python train.py --num_attention_heads=5 --attn_scale=0.125 --lr_head=0.00663 --max_seq_len=2048
Each number is 200 + 30 x the weight over its row's rms, rounded and kept within 0 to 999. Layers, rows and columns count from 0. The size before them is the row's rms in percent of the matrix's.

# down: layer 15 MLP down (transposed), 1280x320, rms 0.1, rows 403-445, columns 160-239
# up: layer 15 MLP up, 1280x320, rms 0.108, rows 404-445, columns 160-239
down403,094,208,210,198,179,239,178,201,225,193,237,215,203,200,238,280,212,160,204,206,190,229,213,243,164,227,186,166,178,183,195,187,211,225,265,235,214,240,219,208,221,192,216,208,130,208,254,161,188,206,208,157,223,171,140,180,131,163,224,207,185,200,194,204,188,191,198,198,239,180,218,239,191,193,168,242,197,182,169,138,254
up404,093,130,222,209,220,161,242,213,191,216,208,217,198,191,192,235,165,178,211,217,238,214,175,237,204,199,169,254,197,227,149,271,219,243,170,158,239,228,175,193,188,168,212,134,208,202,207,248,177,204,209,143,188,158,203,192,209,205,192,158,183,195,213,118,244,192,199,178,199,197,165,229,194,205,225,199,235,188,207,233,162
down404,089,245,195,191,212,235,188,200,208,185,212,212,197,224,251,167,199,238,207,153,201,177,171,233,214,224,210,212,201,148,199,184,192,192,158,209,215,183,203,155,153,229,209,190,183,252,201,131,240,202,112,257,189,170,192,166,181,242,213,205,195,185,216,210,135,226,253,180,200,213,214,201,212,149,181,194,193,176,201,142,178
up405,122,168,188,192,204,181,164,173,226,214,190,153,219,186,128,211,189,232,248,222,152,216,198,224,150,200,211,212,245,233,237,207,206,159,174,202,208,231,204,178,188,203,158,186,236,204,182,217,213,191,171,230,165,179,192,184,244,168,256,131,148,228,226,170,162,246,258,159,248,178,209,200,163,238,194,200,254,239,129,181,159
down405,103,201,169,238,183,220,168,193,272,193,157,170,189,236,237,160,173,239,221,179,197,201,165,193,159,174,186,228,246,217,214,178,249,225,270,237,227,156,167,147,174,220,232,176,217,234,222,219,258,193,186,162,197,205,200,148,191,210,252,233,208,191,207,165,169,214,187,140,184,134,203,159,198,226,208,194,212,223,202,154,195
up406,109,199,230,207,177,203,174,180,223,182,180,132,222,244,229,193,218,174,236,179,212,224,161,215,194,262,135,213,214,181,177,227,194,222,232,263,171,218,237,215,201,192,176,222,144,118,212,174,228,189,218,166,224,230,220,175,169,217,198,200,193,245,193,177,159,155,227,182,162,233,280,227,193,241,202,217,234,184,168,195,170
down406,110,208,254,191,162,186,155,179,245,190,200,217,217,196,210,182,217,183,252,193,180,147,210,143,176,200,250,232,279,184,180,178,197,144,222,208,244,183,178,177,203,160,143,245,242,149,166,231,203,196,197,251,189,175,235,207,254,221,230,207,200,202,199,192,234,229,246,182,181,213,193,199,151,197,165,185,200,148,187,164,201
up407,093,201,200,262,154,231,185,169,190,189,213,205,136,185,140,212,270,237,171,243,216,164,161,203,201,210,221,254,185,198,189,198,217,200,195,219,256,219,147,243,205,173,202,181,197,224,215,207,154,170,188,220,202,245,205,190,185,171,186,218,247,212,157,237,123,201,196,227,158,188,242,192,219,163,182,181,190,145,157,176,222
down407,091,203,158,160,189,161,194,191,177,206,247,202,204,240,236,150,139,200,262,172,241,164,216,183,207,189,158,189,206,191,211,172,179,230,145,233,248,202,199,236,221,199,224,203,182,182,216,237,191,202,219,176,293,193,158,151,163,226,226,190,149,236,174,143,203,198,234,227,204,252,171,244,165,215,197,207,179,177,163,218,177
up408,114,140,181,187,226,234,243,199,219,204,189,144,160,189,218,210,194,261,205,215,213,228,183,170,157,246,224,244,230,186,247,215,200,223,153,214,235,204,227,189,226,185,135,199,195,245,256,214,221,167,179,205,218,190,200,189,148,183,244,188,154,250,200,217,195,271,272,210,143,150,201,158,172,251,176,211,226,168,228,181,167
down408,109,198,173,236,250,222,217,207,222,196,217,227,201,188,238,189,207,200,203,151,192,185,226,230,243,196,212,214,221,193,212,181,175,178,203,196,218,225,244,164,217,158,170,189,178,210,190,201,217,169,169,180,238,145,186,245,133,210,173,182,244,167,168,229,179,228,191,178,153,187,180,169,204,199,172,229,193,144,185,228,232
up409,098,150,216,171,193,195,179,173,227,234,212,224,282,195,225,142,210,207,181,149,184,137,178,169,162,191,162,220,235,198,163,159,212,177,237,156,217,253,133,230,210,184,259,141,189,209,216,162,198,245,210,201,258,218,166,212,221,211,145,220,185,203,166,184,205,151,249,194,193,211,200,235,193,241,214,191,222,246,231,247,197
down409,092,150,198,199,179,234,215,185,210,250,166,138,183,195,219,202,204,184,179,182,223,189,221,237,189,138,179,222,242,180,154,181,203,230,198,169,179,184,198,260,175,232,201,204,238,245,120,273,219,158,173,183,151,243,166,168,209,185,179,208,176,160,198,210,211,237,192,190,184,222,168,218,140,210,168,157,247,183,215,199,205
up410,099,251,198,227,239,246,161,177,165,203,269,134,172,198,154,190,185,229,220,242,170,189,215,201,195,229,203,189,204,223,172,194,217,216,222,242,190,235,223,217,200,191,190,238,253,208,255,181,165,206,234,212,216,195,180,171,225,247,191,225,192,238,210,219,173,238,255,231,201,199,211,216,169,197,145,164,193,211,136,209,183
down410,104,125,172,200,190,150,237,151,221,180,185,212,183,239,190,254,176,185,126,185,226,216,241,156,207,190,232,185,172,209,158,205,184,209,183,210,183,241,205,138,232,194,198,190,225,224,160,190,205,176,225,216,216,188,186,191,180,182,179,221,218,199,183,168,206,146,189,172,205,210,173,245,198,220,239,245,260,218,170,189,199
up411,102,168,220,160,252,209,199,126,192,246,223,221,215,242,240,213,262,206,204,207,172,162,244,176,218,187,137,158,155,173,228,207,184,174,203,233,180,186,212,155,278,154,174,219,261,190,207,204,176,161,244,157,215,194,212,198,191,203,216,164,163,166,201,234,180,189,156,207,189,156,143,175,136,222,260,148,230,217,190,205,205
down411,107,191,183,178,206,163,195,178,192,244,233,201,239,237,268,213,189,168,245,234,159,247,218,215,220,225,206,146,174,205,187,190,166,237,184,195,218,226,211,183,196,178,180,225,220,215,208,173,184,181,227,193,209,197,206,171,175,191,129,178,208,250,223,208,258,233,188,185,213,168,187,174,198,216,182,191,170,194,208,222,248
up412,099,225,121,200,223,185,236,192,159,187,248,200,157,254,190,230,145,199,192,194,196,171,271,159,215,245,147,165,207,219,274,173,200,199,233,185,283,165,195,225,211,153,191,141,272,114,228,176,134,214,134,182,208,166,214,234,217,237,199,204,198,218,243,196,170,203,250,220,224,167,176,211,162,165,226,175,207,212,197,164,189
down412,103,214,217,195,173,173,253,198,188,233,154,195,156,199,185,227,229,194,218,186,154,227,196,221,175,238,197,208,168,165,160,206,165,204,198,210,126,220,289,243,202,242,213,140,130,257,217,196,176,234,174,197,174,232,226,215,225,179,198,239,185,223,176,236,218,157,209,248,195,163,160,264,250,229,234,197,208,230,160,211,241
up413,095,203,197,171,235,259,155,204,212,188,130,182,164,200,203,207,264,195,134,208,207,170,197,212,193,198,182,227,237,157,188,182,200,160,181,170,209,180,208,168,254,155,198,181,212,205,193,192,176,199,225,207,193,207,262,180,227,162,253,249,189,196,240,199,214,199,203,216,175,194,237,220,170,218,163,234,248,204,167,189,186
down413,097,178,158,256,238,210,210,199,200,173,214,178,196,186,198,168,232,225,207,151,194,237,176,236,168,173,223,198,187,217,204,211,208,224,196,180,215,203,177,238,137,211,204,177,164,225,168,188,155,188,244,171,180,216,276,191,202,232,220,237,180,139,181,163,168,176,176,228,181,195,188,212,252,188,173,200,179,216,200,189,234
up414,107,212,202,188,227,201,188,168,192,194,189,155,201,213,178,215,165,222,249,222,222,160,151,200,222,185,169,253,206,169,283,199,219,154,219,217,219,224,189,188,264,207,250,203,210,165,277,194,196,227,237,198,192,178,207,213,204,202,199,180,206,199,224,168,159,229,216,145,220,243,155,244,185,213,185,232,168,170,198,216,198
down414,101,166,174,157,198,202,189,178,181,184,190,218,173,226,146,219,220,205,224,213,204,186,240,207,217,243,188,205,287,223,176,179,229,228,276,223,204,156,237,184,192,206,214,224,204,198,232,198,190,182,158,214,177,162,220,252,152,214,191,266,182,196,218,175,187,189,194,181,195,220,230,200,254,220,192,197,220,212,206,227,204
up415,092,179,218,211,159,188,193,187,143,199,187,207,143,205,160,236,209,210,207,157,219,238,171,178,192,180,118,194,217,155,210,205,133,211,182,162,203,192,194,231,185,187,142,189,218,210,239,221,193,211,237,191,190,190,213,200,196,244,222,193,200,160,204,233,127,180,243,142,214,210,195,201,170,204,195,196,220,157,203,219,190
down415,094,176,189,177,196,183,207,208,176,215,192,180,195,253,273,188,179,213,221,225,200,240,129,228,185,174,205,239,179,212,199,174,200,191,192,224,141,197,226,230,200,243,117,247,170,235,220,167,202,199,217,207,194,216,191,177,255,146,246,223,189,193,200,209,202,219,208,211,202,194,209,229,189,153,203,194,216,242,174,160,216
up416,114,232,218,188,165,190,197,202,200,140,207,210,167,165,190,220,205,196,157,217,193,180,230,174,211,223,226,177,163,190,175,241,219,204,197,194,191,195,235,201,190,239,207,144,213,179,190,212,229,142,226,220,174,164,258,210,241,222,205,226,177,181,161,194,146,215,161,218,183,224,208,219,223,170,195,237,241,182,155,251,169
down416,118,211,170,217,175,236,169,207,202,229,197,186,167,214,239,230,184,237,205,227,163,138,222,236,175,205,249,161,257,210,205,217,196,222,194,223,190,237,261,237,198,166,186,168,175,188,151,231,172,191,196,222,189,170,174,155,180,191,166,167,205,231,193,224,147,205,185,162,213,234,207,167,203,194,216,160,192,186,225,163,142
up417,095,197,211,187,218,200,212,187,204,192,216,153,241,223,198,255,195,210,155,238,254,206,173,188,194,220,176,246,181,210,200,203,225,239,166,201,245,175,163,198,204,189,192,216,250,169,168,235,233,175,256,204,311,146,169,196,229,206,215,219,155,210,215,199,177,216,218,158,153,183,230,215,165,246,215,224,190,139,183,194,195
down417,096,175,149,185,129,194,219,182,203,235,231,157,240,207,255,159,186,205,207,197,215,190,173,186,180,181,209,244,202,214,183,189,192,227,169,176,202,168,186,232,205,181,175,183,146,220,228,200,200,183,206,228,175,215,177,174,144,222,270,191,230,157,224,209,229,246,203,203,232,188,163,187,147,212,250,178,158,197,208,176,183
up418,091,217,194,207,196,200,184,229,151,173,221,183,250,223,207,241,227,162,213,180,228,217,204,224,218,171,196,180,237,133,266,184,197,268,152,211,202,212,172,132,130,197,172,186,201,183,221,229,198,196,238,229,254,153,176,117,268,206,223,240,209,196,237,209,222,227,181,232,166,215,184,233,183,199,271,163,172,177,204,170,212
down418,096,218,191,179,163,235,175,159,154,203,164,173,189,213,225,250,125,143,178,166,185,172,235,191,168,180,195,175,127,226,217,145,196,208,188,215,192,150,178,197,194,194,198,225,177,202,195,240,208,238,199,188,196,185,169,193,178,155,242,196,209,209,235,228,176,215,204,227,179,182,208,170,195,172,236,161,144,167,268,203,249
up419,094,188,146,193,213,188,180,204,163,250,162,198,171,180,129,110,196,199,264,197,196,174,193,219,202,256,153,176,227,201,230,169,230,246,199,245,244,158,248,224,166,210,232,167,204,152,242,214,159,224,169,208,255,162,180,205,179,240,201,147,169,206,208,206,183,244,245,214,226,245,173,203,191,265,283,195,208,251,195,204,174
down419,103,258,254,183,186,177,191,174,214,187,233,218,227,256,145,200,234,236,207,180,234,213,189,217,155,199,255,212,177,201,176,150,190,178,161,188,186,210,210,185,168,144,244,191,207,198,180,222,122,217,229,170,216,199,209,241,142,162,174,196,183,216,176,196,212,176,208,229,182,225,216,243,211,138,161,226,205,217,225,233,199
up420,105,160,228,227,213,204,172,196,167,157,226,209,132,176,184,243,216,239,170,198,217,234,200,235,148,227,207,197,167,179,226,181,197,182,142,206,185,209,173,222,181,166,277,180,207,262,189,272,171,209,213,250,224,186,213,171,213,198,190,219,159,151,213,168,175,188,223,192,267,264,215,177,243,234,198,129,185,195,162,241,190
down420,104,157,200,198,260,225,221,212,172,203,163,204,189,181,164,164,237,217,198,207,182,228,267,177,291,152,172,204,181,207,230,196,182,162,194,186,176,191,188,230,207,212,245,252,264,189,197,236,135,232,242,229,217,234,213,207,146,181,189,210,209,179,232,198,234,178,166,173,224,224,228,241,246,194,184,189,143,245,148,186,229
up421,113,226,183,207,224,172,230,229,211,238,175,170,193,190,193,221,170,247,232,198,261,182,238,203,205,182,188,281,212,216,254,272,178,198,173,253,205,202,212,236,209,199,218,174,177,166,201,220,153,240,149,197,223,218,189,256,283,239,169,245,152,219,135,205,175,212,228,203,232,209,166,223,171,270,213,214,234,221,208,192,180
down421,112,151,218,209,170,155,203,168,211,218,176,217,207,159,219,193,212,237,147,234,241,190,247,233,205,154,195,186,137,233,253,185,206,188,213,188,230,207,183,234,176,221,163,185,164,195,211,225,219,188,149,152,126,242,209,207,223,244,194,250,168,218,167,199,176,239,172,214,259,191,216,209,207,185,200,177,173,225,248,180,232
up422,104,236,156,193,218,221,230,167,205,171,207,133,197,199,212,154,212,216,218,248,236,173,203,206,185,219,115,230,206,213,213,224,203,266,238,195,206,223,256,204,200,213,196,180,204,186,209,225,191,222,198,220,221,194,214,206,212,210,210,157,180,181,193,163,153,222,229,227,216,228,220,200,200,249,165,192,238,219,213,184,210
down422,102,189,232,230,189,183,216,202,169,221,171,239,239,191,160,206,218,179,172,231,206,253,192,256,140,213,192,189,178,227,205,201,192,207,249,245,198,201,241,212,189,184,214,173,189,194,209,179,219,176,216,218,226,191,174,180,152,183,197,125,206,189,191,212,189,202,227,162,208,196,197,250,232,217,231,203,241,206,193,203,190
up423,101,217,161,203,224,218,151,188,206,168,176,183,183,194,193,186,176,208,196,224,185,165,176,201,161,183,210,221,206,180,260,178,195,214,167,221,223,234,192,188,183,149,207,195,218,224,194,195,167,166,182,170,191,222,229,172,223,224,214,159,203,223,234,198,171,181,219,254,179,191,146,182,191,248,216,234,201,219,164,176,130
down423,098,221,204,248,185,196,162,168,208,230,213,241,166,198,233,167,164,163,168,202,198,164,191,176,234,200,238,181,215,197,189,223,193,214,231,210,198,178,184,174,221,170,207,203,222,206,210,180,215,248,191,222,180,214,239,196,215,200,214,184,183,262,230,180,247,153,217,175,218,169,168,221,194,178,202,213,252,179,210,235,165
up424,098,220,199,226,211,179,168,168,143,199,203,217,175,234,146,239,247,219,182,186,184,226,241,197,198,194,205,215,191,190,173,234,186,180,183,177,153,194,193,194,219,225,223,205,176,214,176,212,192,244,241,174,201,167,184,214,209,239,203,221,199,209,176,170,192,190,154,179,271,214,241,236,225,224,205,221,226,241,192,210,219
down424,098,197,118,260,183,202,255,182,125,203,194,152,196,157,221,182,222,180,162,171,213,153,241,191,159,166,190,143,183,224,197,152,224,216,201,158,206,221,196,173,221,230,195,165,171,217,187,167,222,203,161,175,202,223,182,215,179,214,186,196,187,176,213,183,200,183,172,200,181,171,150,177,248,183,174,175,228,218,118,215,225
up425,104,256,239,194,206,214,208,186,248,260,226,189,171,192,238,175,212,240,197,184,248,196,143,206,206,205,166,173,205,199,179,266,267,259,183,187,233,171,234,192,247,163,195,162,199,188,198,219,162,191,172,240,233,206,198,182,215,187,257,148,184,165,197,179,164,235,186,160,245,246,237,190,188,255,156,167,223,194,181,201,192
down425,101,170,232,213,179,188,224,200,224,225,174,183,176,202,227,191,263,133,187,232,174,235,206,203,207,158,163,162,203,207,199,188,193,212,235,155,217,184,179,211,188,180,189,225,184,144,164,227,258,231,213,263,189,249,144,207,204,173,178,189,146,177,212,223,170,211,178,200,177,197,220,204,238,223,219,153,208,226,225,221,170
up426,115,205,206,174,176,240,210,162,157,216,149,186,187,169,183,206,187,197,207,189,168,191,240,158,169,230,183,202,248,232,127,179,251,226,204,199,188,178,178,190,184,271,243,227,230,219,175,204,195,223,200,177,239,194,215,180,237,178,191,234,194,163,190,138,210,215,216,155,213,210,187,194,255,173,171,186,195,181,208,186,213
down426,107,199,155,188,233,230,226,184,209,161,240,187,189,209,146,205,195,209,238,196,226,200,285,229,163,202,232,220,204,214,239,116,173,180,200,187,222,192,248,189,174,256,240,191,205,195,158,143,191,207,189,230,190,187,238,163,196,158,162,240,214,177,265,199,195,195,244,185,183,157,171,162,216,213,196,209,188,180,184,197,149
up427,096,171,203,230,186,203,244,253,195,188,164,208,227,175,222,245,184,222,197,241,220,215,158,228,178,214,245,207,206,154,154,199,187,156,151,200,208,211,209,127,189,208,195,165,232,217,254,227,209,189,223,216,162,197,157,199,234,210,239,159,243,186,182,222,197,188,234,203,234,197,243,197,207,180,231,242,231,201,225,215,218
down427,094,175,195,212,194,223,142,243,203,192,205,196,183,272,225,215,203,210,186,194,220,182,284,237,164,239,178,227,179,250,174,190,198,218,189,164,194,183,214,226,215,218,251,179,254,164,185,152,120,189,177,195,185,204,223,155,275,206,186,202,205,198,210,146,224,199,170,174,217,203,180,185,233,225,221,164,170,213,231,210,177
up428,101,219,174,177,209,188,168,185,199,172,241,214,274,248,201,197,244,203,225,209,201,212,196,190,172,206,204,211,151,184,175,164,111,172,208,179,188,236,238,195,164,210,213,157,249,193,208,226,197,230,198,179,250,242,256,125,209,218,214,223,207,163,166,184,181,194,170,171,185,208,181,197,185,170,243,195,187,262,254,180,155
down428,100,185,205,184,178,158,196,183,172,177,221,240,173,236,197,177,179,205,222,248,139,206,249,265,197,166,217,219,213,185,180,210,147,131,163,144,220,183,187,245,142,180,173,158,190,244,201,230,238,133,202,215,221,258,229,184,191,190,176,227,239,229,216,198,181,123,182,167,232,215,213,232,222,179,211,192,162,252,181,240,183
up429,094,159,200,176,200,229,179,201,198,232,208,181,208,179,141,199,212,206,208,173,170,218,210,175,244,217,117,214,209,172,184,250,230,170,180,236,213,182,173,187,243,207,220,212,273,208,239,198,249,205,220,210,174,195,143,261,191,229,223,153,166,233,204,206,278,205,203,213,248,198,220,184,161,180,237,192,177,182,218,231,177
down429,096,202,182,171,178,205,213,265,203,200,213,182,180,213,196,217,209,174,195,183,173,232,214,226,193,206,193,226,216,209,166,210,196,191,227,207,143,195,243,159,183,172,196,206,215,191,237,227,190,235,199,204,218,158,198,184,181,185,190,196,245,190,204,165,236,258,223,211,204,126,189,255,139,138,241,209,184,174,176,168,171
up430,099,187,230,203,171,229,239,218,231,162,212,172,211,230,188,188,249,209,183,169,218,150,201,207,216,203,214,157,203,247,166,184,200,196,250,222,221,88,196,188,245,157,218,160,153,180,196,175,184,195,179,157,213,191,223,178,190,266,200,201,202,207,196,210,152,198,195,228,181,222,218,253,210,203,163,222,204,224,207,201,210
down430,100,261,214,191,210,174,254,213,211,209,165,224,207,199,180,257,248,194,248,259,156,260,216,159,170,226,189,218,206,221,159,199,179,222,146,239,191,156,216,157,223,254,193,191,199,194,192,230,211,178,217,204,217,116,172,204,214,195,198,199,254,213,209,200,159,269,213,196,231,117,230,177,201,235,201,202,219,227,171,179,214
up431,108,168,186,171,232,198,214,207,170,248,195,181,168,147,215,168,198,222,158,161,245,180,225,200,197,208,220,272,208,215,165,160,215,144,197,204,249,231,194,195,183,211,215,213,222,125,185,173,184,222,148,244,227,202,252,179,227,184,165,211,155,209,195,183,203,232,200,153,190,244,216,186,184,137,189,177,198,168,212,172,172
down431,104,219,256,171,223,177,217,188,179,172,234,214,166,204,185,233,167,169,163,184,203,195,205,183,179,202,180,246,223,238,174,217,174,221,222,171,176,237,174,199,201,191,206,246,196,214,149,178,198,193,223,201,206,238,218,171,223,226,222,238,196,221,262,191,208,224,169,190,232,177,147,221,143,220,143,216,250,232,210,207,230
up432,088,176,204,199,141,193,186,178,280,266,198,190,280,188,243,137,184,160,255,150,203,194,199,206,202,209,219,178,215,190,233,212,188,197,141,195,265,187,210,216,263,197,244,187,204,191,181,187,274,262,194,200,235,183,172,233,222,216,211,174,194,196,219,197,183,232,209,170,217,127,218,187,184,188,220,155,230,200,190,220,177
down432,085,171,197,207,195,229,231,211,249,183,212,214,156,204,151,234,188,167,174,243,213,226,217,172,155,227,213,232,194,209,165,201,205,181,216,245,164,177,213,164,239,203,254,205,219,213,214,226,191,218,210,181,231,210,297,163,183,182,172,173,226,180,155,199,190,141,200,221,216,210,203,247,176,212,218,250,184,219,254,224,173
up433,094,195,181,154,197,227,227,213,174,149,209,174,152,213,222,211,259,255,169,234,172,209,135,208,194,186,215,215,251,162,177,224,189,149,166,220,184,202,167,182,206,171,231,152,211,219,203,235,181,217,213,196,177,109,126,151,221,218,200,181,153,159,252,259,223,185,225,223,198,176,227,201,213,155,195,232,241,197,186,129,198
down433,098,222,181,234,226,138,163,192,208,241,200,176,173,204,173,205,224,177,264,230,188,176,220,188,181,221,133,247,212,206,185,265,189,271,199,183,180,167,193,207,229,210,203,223,166,219,240,173,193,214,166,225,222,314,271,239,206,165,229,228,200,178,167,159,250,221,191,192,157,211,212,179,151,250,211,199,207,176,186,208,222
up434,091,221,139,196,173,228,176,219,173,218,231,213,215,219,224,170,224,200,190,193,156,194,187,220,211,261,178,250,211,184,243,211,225,207,198,188,221,213,237,241,215,200,177,192,211,226,237,228,172,242,233,211,178,187,238,206,205,205,214,180,165,189,189,145,227,187,172,213,230,162,201,175,215,220,183,196,236,168,154,181,228
down434,089,233,253,151,197,214,206,222,143,206,204,176,171,192,179,202,165,219,220,188,225,232,183,280,196,223,172,203,222,201,217,168,233,174,201,220,200,162,141,189,221,162,217,211,171,215,176,232,192,218,206,228,210,194,228,220,156,169,252,179,194,253,162,264,180,178,229,188,195,190,159,233,235,193,243,215,203,185,209,216,201
up435,108,226,218,164,186,228,214,212,260,208,194,151,127,220,138,173,144,224,155,164,167,212,224,148,154,185,162,199,234,191,194,198,224,192,217,210,263,215,196,184,187,183,176,196,198,226,190,214,208,179,213,213,199,239,213,161,241,191,177,249,178,214,140,206,197,177,161,191,208,186,205,191,162,202,197,183,181,160,214,222,200
down435,106,226,149,164,204,254,238,191,220,176,174,168,213,205,184,226,207,195,198,206,241,248,203,187,205,196,211,202,244,207,216,166,213,229,216,166,214,240,250,142,227,213,214,207,162,207,252,160,215,255,215,199,227,205,236,191,166,207,227,185,204,231,217,217,177,178,221,218,179,191,209,215,160,204,240,155,163,187,202,229,198
up436,107,173,170,137,218,221,161,197,176,174,146,199,178,190,168,211,183,200,202,173,132,149,238,182,180,211,193,203,253,257,164,210,193,177,177,185,265,204,202,247,170,240,161,172,250,163,234,190,154,237,215,173,172,230,182,208,184,208,230,219,174,196,237,211,239,215,220,146,214,198,203,231,153,170,234,229,194,219,240,144,148
down436,111,202,189,250,166,190,191,185,152,211,203,181,177,196,182,171,207,197,182,211,176,166,212,215,208,184,222,171,175,205,215,227,207,213,202,232,231,226,193,225,169,232,239,185,198,198,183,174,195,214,234,206,223,190,181,224,166,221,152,180,188,220,234,190,250,194,168,241,216,216,249,178,170,178,186,173,201,162,210,208,216
up437,100,197,210,226,132,241,216,139,166,177,161,226,161,205,189,191,190,221,267,198,187,184,162,171,196,201,178,195,247,121,275,242,187,203,198,238,282,187,203,221,135,190,209,148,178,193,196,182,262,178,179,234,200,201,219,236,216,218,197,196,200,257,200,193,192,196,220,205,146,229,155,193,177,221,253,183,229,185,189,144,209
down437,100,174,198,156,262,178,238,181,203,191,193,186,243,240,207,233,220,193,175,210,208,210,211,209,171,170,211,176,209,218,180,231,184,193,159,237,218,237,207,228,174,250,242,191,223,215,244,172,184,192,280,150,190,184,233,185,151,183,148,244,167,248,192,191,181,191,166,212,195,150,225,239,179,183,208,222,187,145,178,261,177
up438,099,163,207,215,235,212,223,229,208,210,212,188,159,140,142,138,245,179,174,221,183,171,190,191,193,234,234,194,224,170,250,184,213,227,238,201,166,173,225,148,234,178,226,179,241,242,192,259,236,224,205,171,206,205,197,209,251,236,210,224,231,219,207,246,173,182,202,178,188,154,187,176,191,249,186,194,261,192,167,213,171
down438,099,142,231,149,191,181,245,222,159,172,246,217,182,224,168,229,207,210,175,242,240,223,218,172,212,231,227,162,195,235,201,197,229,172,195,238,164,197,184,189,228,199,257,248,254,179,184,248,203,226,176,215,208,221,187,191,165,226,197,234,195,207,233,188,204,202,162,188,228,238,214,228,232,241,166,198,201,173,216,194,157
up439,092,222,235,193,182,211,234,246,221,186,176,194,161,224,175,225,197,187,202,182,156,136,244,222,238,182,140,195,155,194,219,241,149,244,191,191,181,150,155,193,239,251,215,189,226,168,189,206,161,262,209,185,206,186,222,148,232,205,178,180,185,203,218,153,215,144,163,199,240,227,190,183,195,162,213,258,185,189,220,183,203
down439,093,207,217,207,177,221,190,158,178,224,171,164,205,214,234,200,201,217,226,206,154,151,191,237,166,230,214,212,278,154,215,195,190,194,164,197,221,148,196,243,170,185,236,180,164,189,189,171,240,185,170,181,232,242,180,154,276,189,247,227,239,135,244,271,184,286,205,183,193,145,196,224,212,176,198,185,135,202,206,257,173
up440,101,183,205,222,219,244,233,143,245,237,182,192,246,187,184,208,172,175,182,222,211,208,227,205,166,189,206,182,227,195,199,240,230,202,250,200,219,165,197,209,169,245,252,196,236,203,197,210,162,222,163,190,211,231,213,228,233,188,224,229,162,202,237,215,248,194,234,221,173,173,230,164,138,218,234,176,249,191,232,170,257
down440,103,206,213,245,201,192,186,231,191,193,174,213,218,156,237,221,186,244,239,193,199,183,240,211,240,168,174,189,221,185,244,174,203,212,176,164,153,159,191,229,211,184,180,243,199,277,172,202,203,187,179,218,120,213,262,205,174,249,207,239,209,231,179,219,204,231,233,199,211,218,219,168,174,214,168,187,141,206,219,188,216
up441,107,184,251,234,211,234,231,192,178,160,236,211,185,144,159,242,214,261,165,256,266,190,185,211,238,177,199,175,235,178,192,183,179,202,181,175,171,201,214,179,192,189,195,236,170,168,227,222,188,147,169,173,206,196,214,202,212,192,189,199,253,168,220,193,231,146,177,202,184,245,186,203,151,229,233,232,183,156,186,189,176
down441,103,224,165,197,239,171,209,203,186,208,263,179,247,201,240,198,198,152,201,194,245,207,212,242,185,230,159,217,204,191,231,229,177,159,220,234,190,183,226,234,160,203,219,224,233,204,176,216,264,222,170,168,180,151,197,227,228,221,167,177,210,195,224,174,189,237,176,230,197,165,180,257,210,170,204,179,196,171,222,229,177
up442,092,116,172,232,180,199,199,210,220,190,168,154,163,185,184,224,220,173,198,234,213,190,188,139,189,185,182,231,193,192,169,209,233,226,172,200,275,181,186,216,188,229,240,180,155,227,160,235,259,214,228,143,224,184,222,238,215,210,250,276,206,221,234,248,213,172,192,238,217,209,194,200,237,236,212,293,275,206,201,196,184
down442,091,245,221,168,200,265,193,176,186,228,176,224,210,241,188,239,151,270,223,199,195,206,187,228,209,193,183,179,180,178,146,162,160,197,170,213,112,225,157,188,231,186,164,199,226,142,197,213,162,188,187,198,158,158,170,241,248,187,281,220,201,201,174,206,193,177,152,191,181,199,204,181,195,200,240,223,172,166,119,240,213
up443,096,206,208,123,169,222,187,166,236,182,170,153,202,208,126,202,200,247,219,199,225,195,210,244,206,221,177,187,156,221,208,203,163,153,139,237,217,200,183,215,252,179,253,204,246,169,179,190,208,216,212,235,205,194,214,194,258,209,231,150,201,104,186,197,163,213,211,213,227,177,155,138,216,238,200,177,207,194,217,179,184
down443,101,195,197,199,176,231,213,146,200,157,247,170,204,240,165,237,200,218,163,219,143,156,173,158,225,212,176,182,200,224,156,194,215,190,156,137,259,184,173,265,220,211,165,187,191,234,206,195,173,176,162,149,208,181,153,237,211,258,195,190,193,187,192,210,206,202,189,236,205,243,216,193,216,261,207,191,189,258,235,212,204
up444,093,177,178,234,180,181,174,174,208,235,227,206,260,269,227,172,193,172,234,198,203,182,202,235,195,240,188,176,233,196,145,198,205,232,188,177,207,229,185,205,206,243,184,203,228,204,170,197,185,167,188,196,264,219,172,194,224,184,175,160,200,182,154,155,220,199,158,209,221,151,209,178,156,218,194,241,194,172,225,172,149
down444,095,188,222,173,258,212,227,217,236,204,198,181,259,237,167,153,177,265,198,152,228,176,233,168,224,221,237,195,274,237,202,150,183,202,230,178,216,169,179,205,201,143,201,208,219,222,245,148,146,230,180,194,216,176,243,158,204,151,171,230,198,200,197,199,212,213,162,192,169,205,180,227,211,236,217,216,201,264,196,196,163
up445,090,239,203,179,193,201,258,195,167,198,190,183,223,193,187,177,177,199,199,188,191,146,194,199,220,220,183,237,176,184,176,249,179,177,171,231,230,232,238,205,177,208,203,193,194,139,241,222,170,238,152,193,175,218,171,221,176,248,292,187,202,203,105,202,182,176,203,212,161,229,215,197,190,226,229,219,182,210,139,206,183
down445,095,139,222,184,158,223,259,241,220,187,183,248,177,217,172,188,255,243,186,209,207,232,206,207,208,167,225,195,248,198,211,232,248,194,182,229,200,173,207,245,186,181,202,198,288,202,152,242,202,218,252,221,157,219,186,211,215,139,180,240,219,230,202,192,197,222,159,168,222,219,189,186,207,205,243,153,150,247,172,268,206